{
  "num_attention_heads": 5,
  "vocab_size": 16384,
  "init_std_o": 0.00583,
  "init_std_up": 0.0261,
  "learning_rate": 0.00248,
  "weight_decay": 0.033,
  "batch_tokens": 65536,
  "max_seq_len": 512,
  "train_tokens": 578300000,
  "max_steps": 8825
}
Each number is 128 + 32 x the weight over its row's rms, rounded and kept within 0 to 255. Layers, rows and columns count from 0. Numbers have three digits each. The size before them is the row's rms in percent of the matrix's.

# layer 6 MLP down (transposed), 1280x320, rms 0.107, rows 597-637, columns 240-319
111:152100099090133173127144177165163097123130122171141139099174102124126154134114082112155146169175163100133098106110066174151058103130146121053135163148161116142093163139160151146181129160085148080174119114113114170096144140162095166162131165
022:095167125098133120113178142158101168132156100173162126159133161131157156131133108063158092095118134076125104155143144145130156128185153083114153173120152162172088107092139121118119132116123129156177131134172150135111105107170138128127161145
112:132089118101165190156117105083089160194192133145152129164171087131108110076110136118168149192078126074151169156051104129165064089085101154127115120104146073104128110138108154108152180106084099126137131123163129163195074110102114141123130089
007:145113157143156128190159080137187122128150144118112144139112153133111113133086157109119124160143151100137139117149116096150138171128162105123073104138124116078095157163139140114152128122126183164114134102132083119131131187146163127162192143
132:027134139130178156167108125158148156157141124085119134086060129083118160153114183137139140152199153114174156138169097109157124126189090113109165117122161100091143099109129142107124108111136160137153094111138148100085014135143104156127120158
126:146122087144116108102107144139095105089111138121114212117103145122133173110123106135123176166103142145190157160123174123108159098124164154149155146152132111162165116174135126182089129057154153143134116193098058136105078178124151178109121116
029:111135166092141135096173123094128028095113149100126148136145109181105124111145130062185137171147129096113155204126098138074055158158128150117153060118113141079108139168105218135168060147142124145154127135196141132117173115121128170187140085
143:140124077122120130178161119208181145162129166106199119123081106148138148072134142106119085183113185107119125158114143130131127173120150113160097113156153139073141180087101110104154095121151125161099181136129076105106121147136125125097116067
022:115175143126062083129105129112095146086154120109074135169147125183112120113236134204200110114120109122118098145134164145206099132131140099092117107126090108158066178119115116107136084134117118115161132136171149120124082079117129103194122116
138:120204141163104114134133143182100142114113133099124153138166153074121080141081142138148138139127139131100048174142178109158158141116112071114113130130107122127103125114105098150131127094141125139182141100103133109139102147086100151144107123
042:099092097174060096084144064123153146130088148150164126173080101123104230126134106140164134150134103123136144165168081101123117145152095145155123110162161131091145158190144119117107205109146082159149069123109103133142109179120077152110074091
015:139138147114110137111171096135149083112191136159091138187151127098099154126144132125113130144145131129125155118132140103166115079132155108076168125162121146150083126128161140120125118124126147134167131076114136137144101073167120116163097143
156:139159091099125159155152129160089106183113161126093141108122130096080173135138104136135178142168155078149125149150152147155124117113154130117130127100139096092149122137102099107047168166090106088106143159150163184135141088161177187088144144
010:083191098123103089146165117141091129081121146152096137101165127187092126141126175108201143120162165102161131153132099121136088146118140115084255123181045148123102166153125132098150055123154140126166109107140125092104119144162142108154170145
132:113115063147145113086114172160117163101121078099178166074138140103113125113100113102161166138103138134155132112113145079155135111103145075133085170172180132128105145097143160145137117084158109172163104185124086170155146189136124180074177162
132:115144114142139090112111112140132145080138164142166138119136133128155160152130117145105188111124164123159075154119111071062125154147146118141151167106150132102105194092084122036179113096116158133108158098123151122134167116156176111160134118
027:123054171126110202092121148073156166155096098150194133184101098064100106097135101165103114134109186143149113126113140120134137113162134127097094131159112076163133113136202134080163103155153090186168175061158134129132132135168121193164125098
134:120160152123122119132138120159117124075144155095100143150159130113168118130134126117185029124144132111167066126045179157095168138136133159172141133134122166088125122123167144137093133156135169174152124153157166169123115127123121096185112059
021:069126100165080129153148136103064116130091108127139155166108123134123110144157150181129144140143145141132144177133107162105076154117111121109125112152068140126171118115107133101096187118068119096172139157120177153122167154151142117160144125
010:079134127159135144109156119127177142109152115089097108215161153123100138138101197103071160189134158125131148163135173082127100121136141130134189103198143134141116138158140151092109089096159154180194127070120087110141111142120203118137176136
167:125143154100096094127139107133124151102144112085121116177136210103143141108078122107134086137149138081159149144136124146078113135161098107177159134131141127097147112143163141135047092154125148173115174129155077118149119125115156080118094157
027:103102158084073157164157154102087077087168172103140099158134120147155179168064154102191124172155130160135111177106078147115077179096164144153162091187135130105139110107153120144123127128118101095176144066097150157151155170119101148130153170
123:122149136156105121154174104159137136139129084078105127104128057113081183111158137117120147136138156139114131131095110118151082127140141133098100118131114119141110167052079097099197127152138106167073053103110141148074136128164119145111141141
010:117128142124124181126165099138186122110149116125129123130182155121137180120115134134083127210129160102133138188143119092147149129135160084123159106126164116136138141190159159088131121080138169147146100095154084118150075169139165120123209127
160:119074142187101107125135179173169133119146060155116137112087094150074148187162066133176077124159162035139094145148155197156142124158105157157109128070079162165119103102147142112120174111128109166125152151108176160068148148162091169195086159
009:133105142176116127151121144078125138118106110104128098074114102135154098093108158141124128138086155132112135117189081170156118151126168149119106120132146104117164156099164079124178135125119139189060186117189105116120136155147104145094141142
135:094134091081158119132143155160136134102101164177135138092148168136104035136130163119128104121144150136112115137157238128096109124098122102200069152162145155142087126136177100092199116142096155141101105132131179149129142134117133150097174130
137:142168121154171066094129168142088141073131104154113162098081133121117090137088151102113161086163102150145168104156162159087158131141085134148094084123082149154130157104113184142079098101118139096139143166115124123147101121198112102161062136
024:130115115127147110147131144112108121127142151076126090155142167085167137103070160108136172098163081109144129105174134119136149106160150123106169127166190122154132149114067073158104136189101101181163198069131128107143164136136093048115141127
125:132146116141123118131142141096128103152173157094167114087117107154136104089108208143130126154149138166138134148157167126136138141096150114079178160132124124150078128122199119090144141160092123163137153083128104120136096076197074114100188133
139:132159136158131166133190077090108132104138110146105108124152128118102118116155142154184110084126161121139161125119117083086148193111121136150064098127142123108169169123193158152177122130123131118130171144082112137151083130205135126102108125
146:104110149143174139119156066112098223156120111086083132087097180089101152135136199128128145155164114123171096125180095114179087150140104148134119128146111135116146084040145104064173140156132150099126104143169137099078163123172120190141164158
026:146091177109153127106135082116173117079134147156117089159111106100135148119158142067098155169159109091185162154082145103096107085194153129132074165088122128096073188097126169150106137092163101142176131141204089154098108095150173091092128094
102:097110159040128145142153169099143150084175147146155100098139139158119107102097169097127096142172122170104085090114078205113122110140112141116131093096151166074149100080158106123119143103183074173134135141141056162130111137143159162169129190
027:183173108196116175120135087197163154120139099114168116213171094105170137118116164142152143145127114104161126152143076072136096200153090145139133133154158124190181085094112165078082138086117091156103073160125157141140112159092098135125109171
033:072158153126128107133084088118160153065109143115171201098123146139167111105116137173127131133068087106175116145103127107025049150103179144098135055139091142184119161135110150101133094112105091171144161127121134116134059111158080104184186131
018:096094133146135118186121156162105063140131161139139189141175201093093163136168129099123125110081128078158139147221131131180089139103141066171148144123128099095126110102137129126136088107130111135158135097165122210076155100172171168149177143
009:205081210153163143107140090121189116126109163073107156166115104102102173139138177123111165137112137128140145123108106105162141132152176138156038068149080137084108121133070103097161141121135173102096116052085152072130077129179139106205124119
036:060146104109108136143088145093051117118125167086110136124157178138178123142082118132153126116107102122144096087098201114080128095085138151082083118118167094189100142112173089114117107111110119140134116122110142096153136130092105110112127153
160:163093125177088111117123156120168072168070149175165167062120121122137084112169114133187089146123126158141095174085121153072106115148121091169132086097108101114179128118119136112103126087122150160116128109084124105100102069113106168147163134
149:129119067149132096117182142144119103153146114190168166132075161113088114150235120043131130159106131147082154061100142113105094099095147175097102163091130171145156193099228130091141127115095101119165128124144141090123120118101061064060146123
# layer 6 MLP up, 1280x320, rms 0.118, rows 598-637, columns 240-319
032:130160076132142101141123132143165123077107174131170159156105034152148118110143137169158136107145168053167106113159090113151139125120111129112120103130126117117162194196122157127152119122081113114112097126129086102090151113124074163078084210
119:096133166097101133127089098094137085093124056121110126101135136133111097184172097140126111091117132155143095102126121154182134143148142087152183203105109171161153153195104145107116115096140179148108049151127197095073147078145126110175120091
019:162098104135160118134156141121170138139105194076103108151192082128097115099156117177186178073067143124165100167164046143112089138129136101112134111152125159138134189174105150141135166119116123151115084130152162123112087119135138110117085109
131:114100190138093128154115117107166110128102147081115098140129161092114104126118085103072112168136139095111099093090128096187119155111099099161053100134089062166136057100098129069171154124088070106111107180102171150163090079097132119086167115
136:129095107093147085135162155160136094142080164122146152104136081154081094152170087151140129127141088111162077101137106136148094082148070164114165083095093196133116123108148126074086111138128115101157100099111117101167175089138124098164106152
032:110161143102126119095083102128104146141077083141203116131098067162128102154179092102097098118114169132097122167086120104144108079175164116168130118095142187123127162162116165138130180094125153141128113144158187176147127102132162128074111134
140:134140139114112149124110125123205110086095162146207105112092078092124081090143143144115100109135107109120132153116121139160112177142144121085128140133166156096117121104157161100098124105127162116116125107147077176158117134134125142069112132
021:174128121127198139071132127154133137189141142127149159119128126166090103158132088125086116143098104103148145119132147098143100141174135146148101063137097157122125162099120093124139156100094112141126116162098198115161196110170109159117167117
136:190102180100131121104143118124164149154184152122097099192133055206089093170088086159089113122125134177117149087204106160120163128103084159044138084098154142144089132126131112081140112105115127151137102106120089100133091109161113135149160143
034:118140118148116103085096050114154138131078135128109151110141155170146099138139149180158066137092130118164104113148119135169136106161081084158129128135087167149091152191123118133150148129133141201106120081173149112206133163109128081132105113
020:088111103138163115068106073127113080190110178140134109102144125097095188103226097134119128118095090129088140119128135116156114115140078194176118148123128126161130106135142157182128139148131102078121158134099118134120110054125046124120127116
159:197169188103131145136130105155070127164112124102118114126171145123072161115168126177106133067068114123153162107105132159123149104087126122162196156148143146152090109121120116083142141156181136134100103168114119076120081126108085102195135122
020:108136136097193106119109117081091157120084153158103087082095132148129176132232136133121113098141133178153091119140133159179079178110108191151138158200115126131151134144060134136133190115111189142150104162152178083157142111128093127101112070
133:161096128155112081135108117174071136142121128087146112099149132078138122156157069190144129079109077136139123143140122099146110126160141087058140177104159140115182136115117090091157168097071147160153064123171113113159104104102092088160086115
131:140148159184092079127134150130098158159178147118093081108144126110103148148141096167138134083127165138142134101135142105146170082116101133147068154119176122155120091165127121142174132084162130144158101166210108129129073183124149159073201073
028:112140114093108172111130076135128109094103158134124128110141070144113164146172168169114120119131131128140110173197131154146188141178090100171149108128137157117155145129086125188098153127107143134131079171193124111080122120148073107115095162
134:133132092185140092173077123141190165216130113154149106173113139130111066125064130103153132103188141137141146155165164060072119135126068112141186143116153150125166082160119110179101175079154101111153134142100159138128073142102128110137109109
023:161145128091104176109101114149181077139091099115123085101142115095123128140244146155141154135115131105104126106149087146119141132107109137090163214096109160094067140129115107071130157151086134141129154086160153095096108102136113086135123077
021:109158206156098154087122122135138133104058137120115126123120078152116049174137132114147088094140148112143117121121141059160173134153102112120104132120155127148175112107165139186115146137079143079105070168133136141148128128166114132143121157
162:207142119082140098139127149115126179134088184151153174122118123126139137078103106157168138154117134110132132118183114102165091187156105137104124084113093109100155183153185142141137158109107130069139081173115088157192097116101115096160095200
028:103152046102102107138144119138118111059069155149161146146080136134181126127154112116096138145153172117158158102117141158150138166109169131161123187135202148132125175135178161183147127108102125117130098163120105123164109121085140127095100124
135:090127173126108145057151085119156131101101152183187108113127131094134134163193112146081109126122099133096170122115150126148106149174181081195162213153111153173140130151131129114081159144172134077090093158128176181131131107161155170126088179
021:136149138103113116153125089164122107128083213091117114189187113177104132183124152139146109108147166103104103114132119118179112142132141178165133146116094182115150095098074174161161124117136142097159130097110097115106133147082102175175085157
158:091130052149129044046157123147140097176113170145113121147177090153084157171141138154143142182112159193097081105152156166109139157078080173112074150159109126153085101177179150131130156104177104132067118178087137150111166059115173142193156120
021:167083235177122140093058115121123167142069170024132089176117108124113153162194124167140085110117108136198173161084153106139137152135147122177093179172086170131124188131122136115080130115127081178152100144124118116117130155147111086141118115
136:110111147125154111143128079095138137138070140130132138119183111110112142109110165139136144123120068117099142182195131043144133127147128124124108135193120139138128132130166104134201092080121154167126123103130129106143183156161093125148106178
130:175186132075122120090081171073127158169111169075160154118166094150102122151093123145095122186148175141110167088082116098158148171150075160112160150126095148141146099150044164142121154106088151085127150096128166075152121146078130086129168137
024:184112113157107137121117099127151149071078171121133161110159123173180126126138167125114120078104126150140161145164117124174157138142101127130097124120089220127129151145137041095110096062132169110098075087174205097126090112093152129157148200
130:113133189094166105110118110174106109082050134153103157166126133112148154148139059132106080128105119127156063144124042112134156119123157148187083136130170146119155090127134143117067144074133109145081034176127141154128135150087150113143098129
138:181136171123135141140068148128138089087145119119100088098171124097069110119177134150186096103101195117141113051109161099167125134156143116131091133084125117127105142143104136128151045126111132149148071173134130119085073130104066097107091077
145:094124142134094125138108140148165111138118121103116146179153062173081104149067093068129160149080112148168130108125138112091130146122132118136112129138123132118152130104067131113182117074060053169186096095137138088104137097146128121093148037
028:132119119107091111101116095141139108092076203145150130111128155148158151146140157162141164109162160135118132134112184160197154179132092179095148082128121100144173123191115144179169107133116149110091078110132088118103106161103126113100066093
113:107043129100191155062139126089149108137121122140164130185146155116093113142103173232063109128105116160129138134110119106135172116129116121139122061140139158082138139094162130107163146096091126080074138161176064181154108128109091127175090057
026:130180110112095188109118139154123142098114112082118184139175142132099112132215113115098110056095109113152102149116090153171138100100107150112192113137115142132131138124153132122099134097117164152144110143156153098123132098167072102147131114
030:103145080095139102118092098148057146132066128124163112090155088173110090118158167135111120123145120134178029101174165141139179134106166160076152124153124157102130118147138136179122081156118104082128098132137162111115139131139132107129119114
022:179155126142119129125120129125080124159094156125093134130184114171188067113108126165097115115189163163168092153092133155117125125176124103141184110151091147223174144152198114141126130099173117099125099170140048094087156191155181125132061162
020:172153114153132127081151079177094156120042138107159141132126116162125205105173084118088160071088099162165106133104132098152097117115097111066177150133117124149117202119116124179138163098157162178099119039158154109123127058092108134177128118
033:121117098094146149145180144150213037096088111109123140145123101121105144157157132145179138117106131135124101130172107136153097114112093118169154084118080146126161219137125148113095098125119157134092117096126113125144154149118088169142159119
160:126093141095154130131152135121128127159176169182122107148081131094120188152176129184102108121114194145117142115121101103138174047141144129104127148126159060154150122082184118096117104137106146096140084101172139073093189156092072124111121157
149:152187107084070139132095154091128097058153079119089167122090091140119068104108098097155163060070150100180150113114123117103136147095131150110110099142097132152141124118112106139164219122139145144134138100181131122052133135148065130204131134